From a checkpoint of a small transformer trained on Wikipedia.
Architecture: rotary positions, biases on query, key and value.
Training: a variant of SOAP for these matrices, 239M tokens, 4114 steps.
Each number is 200 + 20 x the weight over its row's rms, rounded and kept within 0 to 999. Layers, rows and columns count from 0. The size before them is the row's rms in percent of the matrix's.

# q: layer 2 attention query, 384x256, rms 0.0334, rows 0-14,64-78,128-142,192-206,256-270,320-334, columns 192-255
# k: layer 2 attention key, 64x256, rms 0.0333, rows 0-14, columns 192-255
q0,093,202,173,206,201,178,235,192,212,189,178,206,232,206,219,179,182,157,205,174,193,187,200,186,196,212,217,193,181,199,138,189,244,179,191,211,195,223,202,193,187,203,176,198,152,172,232,214,196,157,189,194,238,182,205,202,170,190,213,213,220,203,210,194,193
q64,089,192,198,210,195,222,189,173,159,213,228,181,173,204,220,227,240,187,196,201,143,209,182,207,178,209,211,180,157,217,190,176,189,179,192,203,169,215,199,197,218,186,202,214,203,212,199,204,236,197,232,192,245,171,238,190,192,182,197,192,209,211,181,186,209
q128,072,190,206,201,202,135,209,224,180,201,191,197,223,201,171,201,166,220,212,199,239,222,207,205,217,236,228,213,208,189,225,178,209,175,195,211,185,170,201,177,179,173,184,189,222,167,227,178,215,214,209,183,215,173,189,188,178,198,167,238,193,188,224,195,175
q192,093,233,182,224,217,212,187,216,223,186,194,198,171,191,199,170,208,193,209,197,184,222,209,208,160,213,202,199,208,224,182,178,202,214,185,195,170,195,187,216,217,202,207,218,185,184,191,226,160,221,205,192,205,181,220,189,229,211,161,183,238,224,195,179,184
q256,080,237,172,193,161,199,214,220,168,215,179,207,205,236,241,243,175,232,215,220,214,205,193,216,205,183,205,253,189,242,193,175,198,222,187,167,190,214,220,228,172,226,196,191,179,194,183,216,204,188,196,196,176,212,229,196,196,185,182,224,224,190,213,232,207
q320,081,193,205,169,248,218,227,212,234,174,199,208,192,172,218,183,212,155,216,232,231,222,168,189,170,194,199,213,155,183,173,193,202,205,203,184,214,180,205,189,219,182,237,200,229,179,171,215,219,201,218,173,211,196,195,189,196,198,205,229,203,209,196,206,190
k0,090,165,208,187,200,192,241,187,184,224,199,197,188,195,166,217,181,221,251,209,192,190,192,210,212,217,227,167,174,202,184,196,219,216,191,231,187,190,241,205,218,228,221,197,172,205,202,216,176,196,202,188,213,224,185,207,201,225,234,230,168,194,213,189,209
q1,089,200,181,181,219,183,179,211,183,226,216,210,182,217,183,181,224,197,193,192,199,194,207,223,191,209,219,181,222,240,178,204,213,170,226,196,200,176,165,204,187,204,222,174,195,175,215,205,180,224,196,224,233,208,190,200,212,173,224,148,207,170,185,193,217
q65,095,189,244,224,167,196,210,194,195,182,203,207,228,156,221,244,180,198,157,172,213,217,202,190,179,203,206,181,191,225,173,232,181,195,194,173,153,197,199,240,181,222,183,204,178,213,189,184,222,218,201,186,192,163,180,166,178,224,176,184,223,223,217,185,161
q129,074,210,180,236,178,188,196,231,212,179,218,181,193,203,205,188,208,204,218,167,185,184,173,212,191,204,223,188,203,164,181,188,206,205,200,223,212,192,209,172,208,208,177,209,192,197,228,169,232,168,187,156,204,159,205,223,206,227,195,214,219,200,184,205,154
q193,092,215,198,189,246,173,173,206,185,198,223,149,151,196,184,229,203,214,193,176,173,214,186,205,215,169,204,154,167,231,196,202,182,181,191,194,179,190,222,216,195,155,183,216,192,234,215,253,172,182,197,185,207,182,209,199,223,217,183,175,193,246,214,199,214
q257,085,193,201,191,229,215,208,183,207,229,174,195,232,216,207,197,217,212,204,183,221,231,183,212,216,199,178,226,202,165,214,213,195,206,196,204,183,241,224,221,197,231,227,178,181,169,186,215,202,187,191,169,185,190,220,188,217,184,197,225,175,196,160,195,229
q321,082,204,191,201,191,214,220,194,218,183,189,197,209,162,222,182,158,168,200,219,205,210,189,195,168,221,190,206,213,248,172,227,187,215,200,225,223,176,209,203,217,232,164,202,205,206,191,205,244,219,206,213,182,186,199,201,185,179,194,183,198,191,218,193,218
k1,089,193,186,169,203,221,215,229,203,199,204,160,174,223,207,179,188,175,166,211,199,171,206,226,203,202,220,194,196,218,190,178,172,210,223,193,190,189,179,231,204,224,175,167,192,192,182,180,229,197,209,218,193,220,226,179,189,177,195,202,199,204,224,200,189
q2,088,187,185,196,221,216,178,203,230,203,198,219,181,224,242,204,217,198,207,207,226,178,214,199,208,207,239,203,228,215,205,197,208,184,187,225,179,201,207,200,173,228,200,213,198,206,207,170,203,199,169,184,207,192,223,213,203,214,170,213,163,196,201,251,209
q66,085,185,196,213,200,204,155,190,173,214,217,209,186,188,194,201,199,192,184,219,239,206,204,227,215,185,203,172,187,208,220,222,216,204,208,231,201,162,169,242,192,169,211,192,215,190,252,183,267,210,202,238,228,210,196,227,213,224,192,218,187,188,206,193,224
q130,085,210,222,216,199,211,189,212,188,208,216,197,193,185,195,164,269,200,234,182,174,171,177,165,194,248,209,187,197,182,190,199,170,179,206,207,197,203,215,208,208,254,218,196,196,215,224,187,240,199,172,190,159,218,211,234,205,217,218,220,183,172,169,214,161
q194,095,186,173,180,183,204,214,204,167,210,199,194,220,213,181,224,220,147,211,148,206,182,205,196,204,186,189,241,191,199,229,196,203,195,230,195,229,188,197,192,230,205,206,197,165,172,229,215,187,204,205,200,231,251,232,207,199,200,178,196,200,213,184,165,196
q258,078,209,230,163,178,178,185,199,232,190,194,211,228,182,211,193,226,192,202,185,198,166,236,201,229,235,235,185,216,193,253,212,192,211,193,209,183,200,177,200,191,193,206,186,226,204,179,161,192,191,183,177,236,182,230,221,235,183,194,214,208,172,240,201,221
q322,074,170,181,200,194,231,175,159,189,198,229,196,207,164,190,198,182,183,196,202,200,179,226,212,217,225,198,183,181,184,175,226,189,173,212,216,188,203,208,218,223,212,208,177,231,220,212,210,183,206,156,191,175,195,245,164,183,230,192,233,230,228,186,212,217
k2,090,192,220,190,201,170,212,226,196,203,192,229,212,204,191,223,219,234,213,184,218,190,209,207,204,196,221,169,191,246,200,192,223,210,196,221,177,213,214,184,188,174,229,205,209,211,221,215,170,181,184,194,203,180,165,182,182,216,203,186,229,215,197,170,215
q3,088,209,183,219,199,180,215,193,205,193,172,183,200,192,177,204,231,186,181,187,211,221,202,201,219,198,232,170,217,211,208,182,219,184,217,222,168,223,219,218,207,207,189,229,220,225,231,156,209,207,197,181,203,191,207,209,195,228,220,215,170,189,205,182,226
q67,089,223,217,185,201,230,225,185,210,220,206,171,202,178,209,169,230,174,237,225,202,244,157,193,199,212,203,192,225,221,214,201,205,184,207,200,211,215,213,226,229,181,209,144,191,194,202,232,188,225,197,174,209,160,190,181,200,238,185,191,205,200,185,160,211
q131,093,212,210,201,202,179,171,183,210,236,225,175,212,216,206,193,228,182,211,208,224,174,227,146,173,181,186,223,224,227,184,234,217,205,238,207,220,193,184,212,197,229,209,210,196,192,214,184,252,200,180,203,188,197,211,211,200,202,229,175,222,209,217,184,180
q195,101,215,187,203,149,221,228,190,197,197,186,176,215,202,197,227,173,189,187,192,222,203,244,179,220,185,188,195,229,215,217,213,153,194,222,218,214,209,202,202,189,198,215,200,197,191,197,203,200,222,147,188,187,207,207,171,206,183,197,218,243,212,192,194,174
q259,079,220,184,203,226,205,200,179,237,231,201,215,221,209,178,177,227,218,175,235,257,207,160,209,209,165,193,199,192,237,187,225,188,208,181,215,217,213,175,244,170,230,222,212,189,197,193,174,201,187,176,186,204,216,218,228,209,185,210,227,248,194,204,192,188
q323,072,169,168,221,213,212,200,216,197,162,220,213,205,159,196,179,181,222,219,164,223,150,163,184,219,218,186,190,215,206,187,226,219,174,196,208,219,161,192,209,212,217,226,212,198,204,232,184,188,197,197,206,222,198,184,203,187,207,221,183,198,182,196,208,194
k3,093,201,209,180,191,230,233,183,198,198,188,203,163,183,210,192,208,193,220,193,193,190,203,192,190,191,204,213,201,207,210,223,217,227,206,211,181,179,181,179,210,184,177,207,207,182,211,192,208,191,200,167,187,186,206,197,208,233,177,193,171,205,215,163,236
q4,087,208,174,208,217,212,213,198,211,128,180,191,191,209,190,222,197,169,188,220,215,177,194,216,216,165,204,207,185,197,207,168,217,198,210,233,191,177,191,167,202,223,207,204,229,148,213,210,186,188,194,198,187,206,174,224,197,239,205,232,205,179,172,176,168
q68,098,217,241,196,198,199,182,223,211,189,211,207,191,229,202,202,202,226,217,196,160,219,187,199,222,207,240,188,253,214,221,220,224,200,200,184,200,204,178,185,221,226,215,199,208,186,222,197,222,165,212,209,224,203,197,205,235,227,199,218,197,171,202,187,209
q132,095,170,198,225,208,202,195,177,216,205,199,182,197,181,206,236,229,174,178,210,243,196,223,147,183,153,189,221,192,224,206,204,198,166,211,233,184,210,180,232,207,226,218,209,193,173,227,180,224,222,186,232,172,175,223,193,186,184,229,188,212,216,187,173,171
q196,106,202,207,205,230,214,223,165,193,201,184,204,187,218,199,208,191,184,234,196,216,189,196,196,186,186,159,152,226,196,225,222,229,179,197,210,181,190,178,200,194,192,196,215,201,142,244,178,184,202,189,187,218,187,199,200,186,231,230,188,193,176,201,201,217
q260,084,208,209,200,207,215,203,219,194,224,185,229,228,216,187,188,224,212,198,239,236,185,197,194,195,176,167,168,212,175,211,227,193,186,211,215,246,208,186,217,197,196,202,206,186,206,240,171,221,200,147,198,181,188,200,220,235,236,249,236,222,202,136,194,185
q324,073,165,174,162,188,160,217,251,209,170,212,226,199,174,226,193,197,168,182,187,188,194,227,203,195,218,164,179,183,220,215,202,195,184,202,223,175,229,216,211,194,194,196,204,188,178,201,199,203,167,190,215,203,204,216,217,198,220,200,251,121,210,214,165,231
k4,098,183,189,190,198,187,215,201,194,211,184,192,196,173,234,198,210,210,204,186,220,220,174,183,205,171,209,207,174,232,204,213,199,185,210,207,171,205,222,239,217,242,190,207,152,203,184,160,204,164,216,197,211,217,199,180,208,207,224,201,205,195,182,178,179
q5,096,200,206,228,197,158,197,242,181,204,186,221,202,154,228,192,214,182,181,197,211,242,201,179,200,201,234,229,226,205,203,184,197,196,211,190,184,230,189,203,200,182,166,231,199,178,190,219,210,184,197,166,220,212,196,201,217,199,189,180,232,212,184,214,170
q69,098,212,193,229,208,180,185,224,218,198,207,188,157,194,166,212,194,213,198,189,192,196,254,173,161,238,229,188,215,183,205,191,190,178,209,215,204,195,223,185,233,197,173,207,207,247,150,187,192,166,223,184,226,203,186,209,201,211,201,196,232,221,183,210,187
q133,103,247,207,205,223,197,194,195,217,172,200,230,198,220,188,197,215,197,185,171,201,225,209,210,217,228,179,212,221,167,194,166,212,193,216,190,201,214,218,153,197,201,188,214,235,247,188,218,235,200,177,195,163,210,163,202,193,220,229,195,241,172,218,254,200
q197,107,215,173,182,183,191,164,207,136,222,176,197,209,188,184,225,167,191,171,155,172,237,212,218,201,225,200,175,157,173,183,207,208,164,176,196,186,224,178,199,184,198,189,202,203,215,134,195,206,207,210,234,187,211,199,228,234,203,192,200,210,245,204,222,193
q261,104,194,212,203,191,204,169,206,166,199,208,170,185,196,180,206,168,178,173,247,198,186,204,183,190,185,188,209,181,189,216,149,219,217,186,191,178,205,215,192,185,185,180,187,223,204,185,200,210,189,233,185,194,196,204,182,222,185,218,210,205,229,222,202,180
q325,084,217,223,219,192,194,176,225,189,230,180,188,209,175,199,187,205,198,206,198,196,217,221,186,180,165,208,196,202,182,204,181,165,173,197,170,199,237,154,211,184,195,188,147,212,226,169,212,195,169,225,223,202,210,202,191,216,181,201,211,205,206,180,172,174
k5,099,196,221,216,212,195,205,177,209,205,200,248,208,188,179,191,179,189,172,208,175,202,206,215,199,231,193,187,215,173,194,226,214,198,218,157,188,205,191,182,227,179,164,194,201,191,176,187,187,214,184,214,178,203,202,163,209,175,205,178,205,199,228,160,217
q6,108,189,201,201,243,170,184,193,181,192,199,221,204,190,208,198,197,137,203,203,206,172,182,227,207,195,162,177,171,190,224,134,220,191,192,202,209,183,192,190,216,194,239,203,185,216,189,206,164,179,191,171,189,195,198,197,207,184,197,189,191,214,168,207,170
q70,091,222,209,189,185,180,204,226,189,202,222,222,232,185,215,198,181,190,218,212,170,216,212,212,198,224,216,222,179,171,175,206,198,196,171,196,163,177,189,207,143,191,205,193,174,208,185,188,221,215,237,203,192,206,220,175,188,211,193,189,191,171,174,226,170
q134,111,200,182,174,194,197,181,177,188,204,209,193,211,185,207,195,176,178,229,196,217,180,215,218,187,201,209,212,219,235,207,217,210,184,172,206,209,204,206,235,192,203,188,213,204,189,197,191,194,174,189,219,216,187,234,161,204,217,199,182,220,200,194,214,175
q198,091,217,202,230,181,206,218,203,217,222,160,223,180,220,207,189,198,172,215,215,240,184,197,223,163,192,173,194,179,241,216,189,215,208,191,193,203,213,208,196,189,176,202,214,185,166,185,218,225,224,212,220,192,212,219,173,184,203,187,193,216,221,217,215,239
q262,095,208,219,184,192,237,204,191,212,217,189,185,226,215,220,174,196,186,233,218,211,214,196,205,195,201,191,172,216,210,202,189,194,200,223,195,159,241,210,184,214,195,183,187,197,215,186,175,209,178,234,188,183,227,209,199,253,169,206,212,192,176,174,189,180
q326,077,194,203,188,188,206,192,183,216,211,197,225,157,206,208,219,190,228,193,215,229,183,188,183,205,170,196,211,198,193,193,195,209,201,205,180,144,182,204,200,218,210,216,180,208,198,193,169,194,233,151,149,199,215,205,234,187,210,207,214,206,168,172,188,215
k6,096,192,224,207,185,215,180,216,221,204,165,163,220,194,151,189,177,192,146,215,192,228,189,200,156,194,205,210,219,221,163,198,210,217,204,224,198,196,202,173,193,229,223,210,217,202,207,173,204,226,224,217,173,192,206,218,193,213,216,167,160,186,160,193,203
q7,097,224,214,242,209,163,205,236,205,188,158,198,201,207,210,205,220,188,231,200,185,171,231,170,176,208,220,191,223,220,176,188,207,159,243,203,188,211,161,241,227,198,171,190,182,163,224,227,208,183,191,199,202,195,178,190,233,231,198,150,192,193,210,219,207
q71,093,186,206,210,231,202,204,230,205,208,173,216,191,196,204,203,153,211,197,223,217,192,199,199,199,210,169,227,172,192,228,169,195,223,206,189,185,193,180,210,167,178,198,193,201,189,184,198,214,188,198,233,200,205,214,178,168,209,207,188,188,252,224,192,207
q135,111,196,194,184,200,171,184,181,197,207,187,167,191,156,170,206,230,198,212,204,206,196,214,186,135,192,187,205,205,220,206,223,208,190,216,247,220,204,218,208,189,246,208,204,235,203,216,214,216,196,207,220,197,204,213,211,184,183,214,211,194,203,225,207,187
q199,098,193,197,183,220,193,187,189,173,194,208,154,202,189,166,195,205,181,186,197,193,177,143,229,193,185,199,211,164,197,220,217,193,188,213,208,183,225,219,214,183,235,213,194,193,212,177,206,197,223,218,205,233,184,191,230,183,182,162,224,160,216,198,202,173
q263,108,181,202,225,184,182,197,197,195,199,206,169,190,175,179,208,197,181,192,203,204,236,223,188,195,266,187,208,221,193,195,217,199,221,240,217,173,216,172,208,190,174,207,205,197,218,186,187,192,213,203,186,211,194,175,209,183,183,211,199,203,226,266,185,209
q327,078,196,192,208,218,190,209,205,217,231,209,175,193,187,217,207,204,190,228,175,199,187,192,168,181,194,160,212,182,196,223,213,171,190,235,179,213,203,162,183,220,207,234,206,227,182,166,222,215,185,187,186,229,148,233,168,169,191,200,218,194,236,215,224,245
k7,105,185,235,164,213,185,201,199,164,181,223,181,210,234,200,226,178,224,152,222,183,188,181,177,182,184,183,199,199,223,194,177,224,198,167,187,194,198,223,219,182,184,273,174,198,205,223,195,159,177,189,232,210,191,180,177,199,173,178,199,210,187,183,188,192
q8,097,204,190,199,210,192,200,179,165,185,213,229,179,197,209,194,206,157,228,203,220,198,202,234,208,174,226,221,206,206,176,205,199,199,178,228,224,209,198,225,191,242,183,210,157,226,161,191,182,180,193,195,202,218,208,190,211,173,191,215,225,186,213,205,197
q72,094,203,191,197,225,187,175,187,200,190,199,193,236,196,191,178,205,225,188,210,196,225,184,214,200,231,171,189,192,228,187,224,232,243,200,218,216,200,203,214,183,192,172,197,172,169,183,225,192,243,177,220,185,208,205,192,202,210,190,204,204,183,219,189,203
q136,104,164,205,225,198,199,232,220,204,214,205,166,179,199,199,190,199,208,197,177,185,220,201,193,190,208,205,202,166,172,193,248,198,176,232,237,194,216,208,194,172,195,197,189,186,231,192,209,214,164,193,200,178,229,214,201,169,220,190,198,235,188,165,189,240
q200,099,179,177,177,195,223,235,161,193,221,215,191,232,225,207,201,201,198,188,153,183,197,183,196,216,191,209,191,167,213,188,211,213,224,216,229,186,190,209,173,186,171,185,190,179,146,192,247,200,231,201,211,194,211,175,188,234,220,187,187,196,218,178,189,251
q264,101,216,217,195,207,216,187,206,195,174,196,224,189,167,201,188,211,218,212,187,164,178,215,224,194,205,185,206,201,176,231,164,191,210,226,202,213,188,190,188,181,250,210,179,188,197,211,209,188,206,232,198,209,185,179,181,205,223,193,173,188,222,183,209,173
q328,085,226,243,212,219,191,204,256,217,207,191,213,204,199,187,231,169,230,203,195,183,242,170,195,218,176,152,219,218,201,189,211,227,214,188,210,190,208,205,189,193,173,173,210,195,204,198,209,209,191,208,217,198,231,190,185,212,200,193,206,196,204,229,176,203
k8,100,231,172,199,150,201,185,190,176,195,165,187,205,200,214,175,176,200,168,200,198,221,176,206,200,190,183,178,193,214,221,248,188,210,181,194,184,202,193,238,235,175,175,198,200,179,202,188,152,171,177,205,223,230,203,202,219,188,210,211,210,201,217,173,182
q9,095,149,201,193,219,153,208,184,220,207,206,186,198,176,214,172,182,187,182,239,202,173,225,213,175,203,206,200,186,209,193,210,194,200,209,170,218,192,182,189,180,205,193,216,215,222,202,204,206,202,189,178,265,159,182,229,195,203,165,230,217,227,210,213,200
q73,098,222,211,162,230,152,151,191,207,195,200,196,172,150,175,215,200,180,186,215,200,224,198,178,206,184,243,203,192,219,137,215,195,179,193,215,157,248,233,196,222,207,216,190,188,170,211,193,191,201,195,203,242,219,238,228,230,193,187,174,218,211,208,194,193
q137,106,217,205,212,200,219,215,209,206,218,212,220,189,216,212,168,159,180,224,187,190,191,232,241,182,202,174,196,182,204,223,184,189,191,204,181,188,193,189,198,185,175,249,215,197,176,191,221,207,204,191,200,232,199,212,210,177,241,196,165,194,177,219,180,180
q201,101,195,215,209,197,197,183,195,193,180,221,181,203,185,190,203,207,216,190,209,171,203,193,229,160,204,199,186,204,208,196,151,190,196,208,205,208,211,160,182,223,181,200,189,205,202,185,193,185,209,199,199,163,189,198,186,179,187,221,175,209,170,205,200,163
q265,110,205,216,216,215,204,197,193,175,223,177,208,213,219,208,205,194,216,240,174,192,225,194,188,178,206,203,196,160,233,179,210,183,201,188,200,206,191,201,189,160,188,192,160,172,217,193,221,194,189,225,190,176,212,195,176,176,198,188,226,215,219,199,201,216
q329,087,226,240,222,214,204,202,160,215,187,186,189,208,187,224,220,215,212,216,220,211,190,206,216,199,201,240,187,228,200,220,221,226,193,202,231,191,208,231,203,205,202,207,209,172,212,212,183,182,203,189,171,199,218,206,227,246,188,243,184,193,203,183,195,194
k9,098,220,182,194,224,212,190,229,192,213,159,217,198,179,177,204,208,196,225,193,188,198,224,204,173,206,196,212,187,240,234,213,229,199,156,196,163,214,187,200,201,208,212,239,207,195,201,173,186,202,230,186,197,156,203,205,181,193,205,184,193,198,191,184,146
q10,099,247,244,203,197,205,213,224,186,176,219,161,215,167,226,197,149,188,160,192,195,204,160,185,198,183,193,198,250,194,204,186,202,196,176,204,237,252,204,187,176,226,181,196,175,203,237,170,194,176,200,175,202,182,211,240,196,188,218,226,217,187,212,192,200
q74,101,195,222,204,226,187,210,182,187,178,214,222,220,195,187,202,184,204,186,177,221,185,212,214,156,200,212,212,166,197,191,199,199,185,200,229,211,193,239,188,204,192,178,194,216,227,182,208,211,203,217,190,170,231,182,214,178,206,174,216,209,197,206,222,210
q138,089,182,219,179,220,186,215,187,192,214,195,219,177,171,178,207,176,186,197,199,217,223,229,160,186,198,211,184,218,221,232,220,202,183,211,198,198,144,177,218,237,174,241,228,204,187,180,184,231,202,198,164,194,216,180,247,199,211,196,206,208,180,200,200,172
q202,110,210,152,192,195,180,208,179,198,221,182,173,224,173,201,203,197,203,223,198,190,160,189,208,164,190,171,195,202,177,221,179,196,203,196,211,165,215,244,196,196,190,229,174,202,227,247,202,164,178,182,193,193,220,190,181,195,188,204,187,215,182,179,176,202
q266,105,169,206,195,176,170,168,180,193,181,165,172,185,184,221,183,213,224,211,207,169,217,231,193,186,211,200,224,214,204,199,231,191,178,171,213,235,168,191,209,163,179,197,197,215,199,185,156,194,173,243,200,190,211,183,184,217,213,169,219,210,188,221,222,211
q330,097,204,200,191,211,242,170,190,217,210,163,191,232,180,199,218,222,229,167,192,191,207,157,206,186,187,216,215,230,190,190,175,238,208,222,191,243,201,214,174,223,188,193,190,162,208,170,197,215,232,196,217,219,196,193,181,165,224,212,165,214,230,196,186,240
k10,101,202,155,188,215,202,208,193,193,219,204,177,214,223,196,216,214,211,213,239,197,220,193,207,210,186,195,174,224,176,168,210,212,208,179,232,190,208,206,195,226,208,205,189,232,250,150,231,215,186,205,189,218,218,168,222,190,211,236,241,180,209,210,223,201
q11,098,180,202,196,212,223,217,225,173,191,199,204,207,207,186,187,158,208,199,195,198,216,236,216,199,206,219,217,221,183,213,186,246,228,230,218,208,173,171,178,194,181,202,221,210,219,197,201,171,195,175,192,233,204,178,199,178,181,209,184,170,216,184,218,218
q75,098,195,191,208,207,213,215,251,202,233,184,230,210,222,184,201,165,182,191,230,220,170,202,234,193,189,192,195,205,209,202,208,211,180,176,211,202,170,184,180,184,199,184,214,202,213,188,218,212,211,222,189,207,220,179,245,190,243,199,228,184,175,174,171,200
q139,104,180,174,225,194,225,245,180,228,208,192,230,203,231,195,200,199,205,195,216,199,205,207,244,202,199,188,180,190,202,222,200,200,198,206,187,207,216,208,206,204,169,194,222,205,192,224,181,211,187,192,199,214,213,257,188,226,223,163,201,172,193,189,194,195
q203,096,228,209,209,226,202,184,189,197,191,205,199,184,211,203,211,190,241,257,206,200,173,190,211,194,221,170,174,213,236,164,221,176,165,213,202,197,222,199,240,170,201,226,221,211,200,178,226,192,200,194,219,194,176,231,202,212,187,191,213,185,223,189,247,186
q267,095,200,213,186,169,220,237,189,201,220,217,155,212,203,195,206,192,186,195,180,220,195,161,209,200,195,200,209,205,183,192,242,226,231,171,195,187,163,193,196,229,231,207,212,200,145,205,182,187,195,185,193,221,209,189,172,234,217,193,173,192,211,209,194,198
q331,096,181,239,153,139,182,212,176,202,161,179,211,203,222,219,186,188,208,173,201,237,184,193,191,194,203,195,181,239,215,228,198,212,226,205,219,207,209,212,219,227,227,219,221,177,233,217,178,199,221,203,179,188,230,209,217,170,178,190,222,212,208,238,208,199
k11,092,200,188,218,222,183,195,205,215,177,177,228,235,212,212,215,239,198,199,220,166,202,221,206,197,170,208,194,204,192,186,171,198,211,182,192,177,183,209,193,190,234,172,168,210,194,218,205,228,200,186,178,193,233,186,208,182,223,190,183,184,219,164,211,183
q12,093,237,205,184,177,204,195,214,157,198,192,217,176,217,205,211,200,153,171,204,198,168,204,196,193,191,213,230,167,219,170,210,207,209,209,189,185,187,176,194,209,191,208,194,219,203,213,191,160,173,207,187,187,207,207,178,216,187,168,175,210,225,218,213,191
q76,098,187,203,201,164,196,204,187,196,171,189,240,223,193,189,202,223,185,190,158,194,185,218,220,200,238,198,169,234,197,211,211,182,198,242,210,156,200,215,187,192,175,191,185,215,190,211,196,209,177,185,209,169,186,251,195,222,173,196,221,212,231,201,250,220
q140,105,209,207,177,236,195,193,188,185,183,197,214,206,176,197,164,215,177,200,176,152,171,176,181,194,202,205,213,227,186,220,201,206,195,214,210,188,161,200,226,216,208,183,212,213,209,211,201,167,226,190,205,228,174,191,183,211,192,217,221,204,170,173,205,168
q204,097,178,187,178,230,175,181,236,197,172,216,168,212,183,214,182,185,190,202,200,211,213,152,188,220,168,190,194,207,177,220,201,212,202,206,215,218,221,175,216,227,217,212,228,188,184,219,208,231,201,224,226,244,177,193,226,182,193,175,215,192,198,209,193,192
q268,091,194,192,239,211,201,195,196,155,195,188,212,199,195,188,256,204,185,218,220,189,245,208,194,189,192,201,197,223,210,188,179,202,191,208,206,200,171,199,226,213,221,198,224,220,211,214,192,166,217,205,169,218,195,154,222,178,218,173,213,223,188,169,211,160
q332,102,191,226,199,206,222,152,159,191,197,202,183,194,200,155,213,191,200,222,175,188,221,179,215,201,193,185,198,231,219,187,167,232,187,221,222,230,212,177,210,157,167,211,192,221,178,205,193,177,203,177,211,210,182,173,187,196,204,185,199,185,204,214,200,188
k12,098,184,166,188,203,225,204,227,215,200,212,184,232,199,224,169,181,208,184,223,185,190,216,208,225,188,209,209,195,195,213,239,153,162,209,199,198,189,205,218,178,186,224,202,183,209,192,197,202,194,231,197,188,195,175,180,199,206,167,190,243,225,202,164,213
q13,101,227,210,206,213,213,188,215,197,206,209,217,193,202,183,171,234,181,168,192,194,168,192,189,211,186,200,210,232,204,209,203,214,225,185,169,177,199,197,180,201,179,210,228,186,180,183,206,187,237,178,197,202,200,207,181,152,187,250,191,185,209,220,224,171
q77,101,181,216,217,200,179,260,178,196,190,206,190,218,203,207,242,187,202,192,180,168,185,206,224,205,188,224,208,200,182,252,191,193,218,190,170,180,198,188,185,175,214,178,200,164,221,221,196,194,200,209,216,202,200,207,207,217,177,213,194,210,222,193,198,213
q141,103,197,196,173,189,228,229,206,190,197,198,176,172,192,207,197,183,197,198,168,178,178,205,171,190,181,231,196,164,180,197,194,208,215,218,184,170,206,192,207,208,149,229,187,194,253,193,203,187,219,197,178,153,191,220,197,179,189,170,226,223,177,177,167,248
q205,099,182,185,245,195,173,203,224,199,213,215,174,184,173,200,211,229,215,189,179,193,218,192,176,162,182,160,193,211,197,218,190,176,211,158,203,182,180,189,177,197,192,233,197,166,195,205,206,218,227,213,243,222,210,234,206,165,206,184,210,186,199,198,164,211
q269,097,194,194,223,215,166,170,222,202,193,168,242,234,190,246,145,218,220,188,197,206,178,178,238,209,225,182,192,218,171,203,210,224,189,178,229,199,188,190,192,180,162,215,190,163,209,163,199,205,191,175,204,206,207,185,193,207,186,206,182,222,193,165,212,181
q333,113,202,251,197,208,234,192,182,197,191,191,199,168,212,210,240,191,211,189,196,215,182,232,214,212,185,200,193,221,209,232,176,224,181,202,217,203,230,187,232,169,190,192,188,202,174,212,202,193,191,197,190,164,197,233,205,191,229,230,194,221,203,171,226,214
k13,098,192,189,180,188,226,194,206,231,168,204,179,212,197,203,233,166,225,253,208,179,195,184,189,196,212,197,198,199,186,244,211,208,217,156,218,201,206,196,200,221,155,209,216,220,215,198,198,190,202,196,221,166,191,209,216,189,179,209,216,207,184,207,199,209
q14,097,169,190,184,185,186,202,203,184,199,204,195,234,180,191,238,214,185,178,186,214,208,206,229,173,194,244,190,202,205,242,206,233,191,176,208,197,203,181,198,227,221,181,135,200,188,177,207,153,213,202,175,191,221,203,209,190,224,216,170,247,207,205,161,224
q78,106,210,178,218,200,182,190,197,177,236,226,228,217,204,173,194,163,165,183,209,219,164,201,202,225,189,199,189,187,235,194,185,197,212,196,167,167,192,202,244,197,167,207,196,232,239,201,169,178,215,211,175,209,203,182,172,188,215,173,188,164,201,195,158,192
q142,111,193,209,190,202,199,189,188,232,212,203,203,202,193,183,179,201,242,203,184,228,214,209,160,205,196,171,225,252,226,206,214,217,206,213,221,190,204,218,215,203,204,206,189,230,171,180,193,212,184,204,215,237,185,173,231,192,222,180,201,218,187,236,210,191
q206,098,198,208,186,186,196,177,195,180,208,183,223,160,190,211,172,213,197,171,207,220,191,202,173,209,199,226,223,241,239,212,168,194,193,163,200,173,215,203,215,196,200,209,206,232,166,226,215,208,167,194,223,219,190,209,242,221,216,200,183,206,199,231,215,182
q270,102,203,198,204,209,194,222,179,217,193,250,211,173,244,178,155,211,196,228,209,208,231,203,175,214,181,197,197,211,197,209,189,194,217,169,179,197,154,192,202,173,193,192,219,194,198,211,232,232,187,209,261,188,237,182,227,191,193,208,147,220,215,221,220,191
q334,114,222,196,220,206,185,187,210,214,199,169,177,203,235,201,196,202,202,204,188,226,217,179,188,202,178,191,222,232,189,190,203,207,170,195,187,241,188,170,200,191,211,173,200,215,197,193,193,208,189,238,199,194,172,194,166,210,206,171,181,241,165,180,200,226
k14,107,188,207,198,192,176,165,186,204,197,192,223,209,215,171,215,209,215,224,147,196,211,197,182,212,176,181,172,184,203,170,208,203,200,196,183,201,170,218,198,160,198,221,209,202,162,198,181,209,225,201,196,230,188,214,197,191,217,196,184,174,225,210,196,210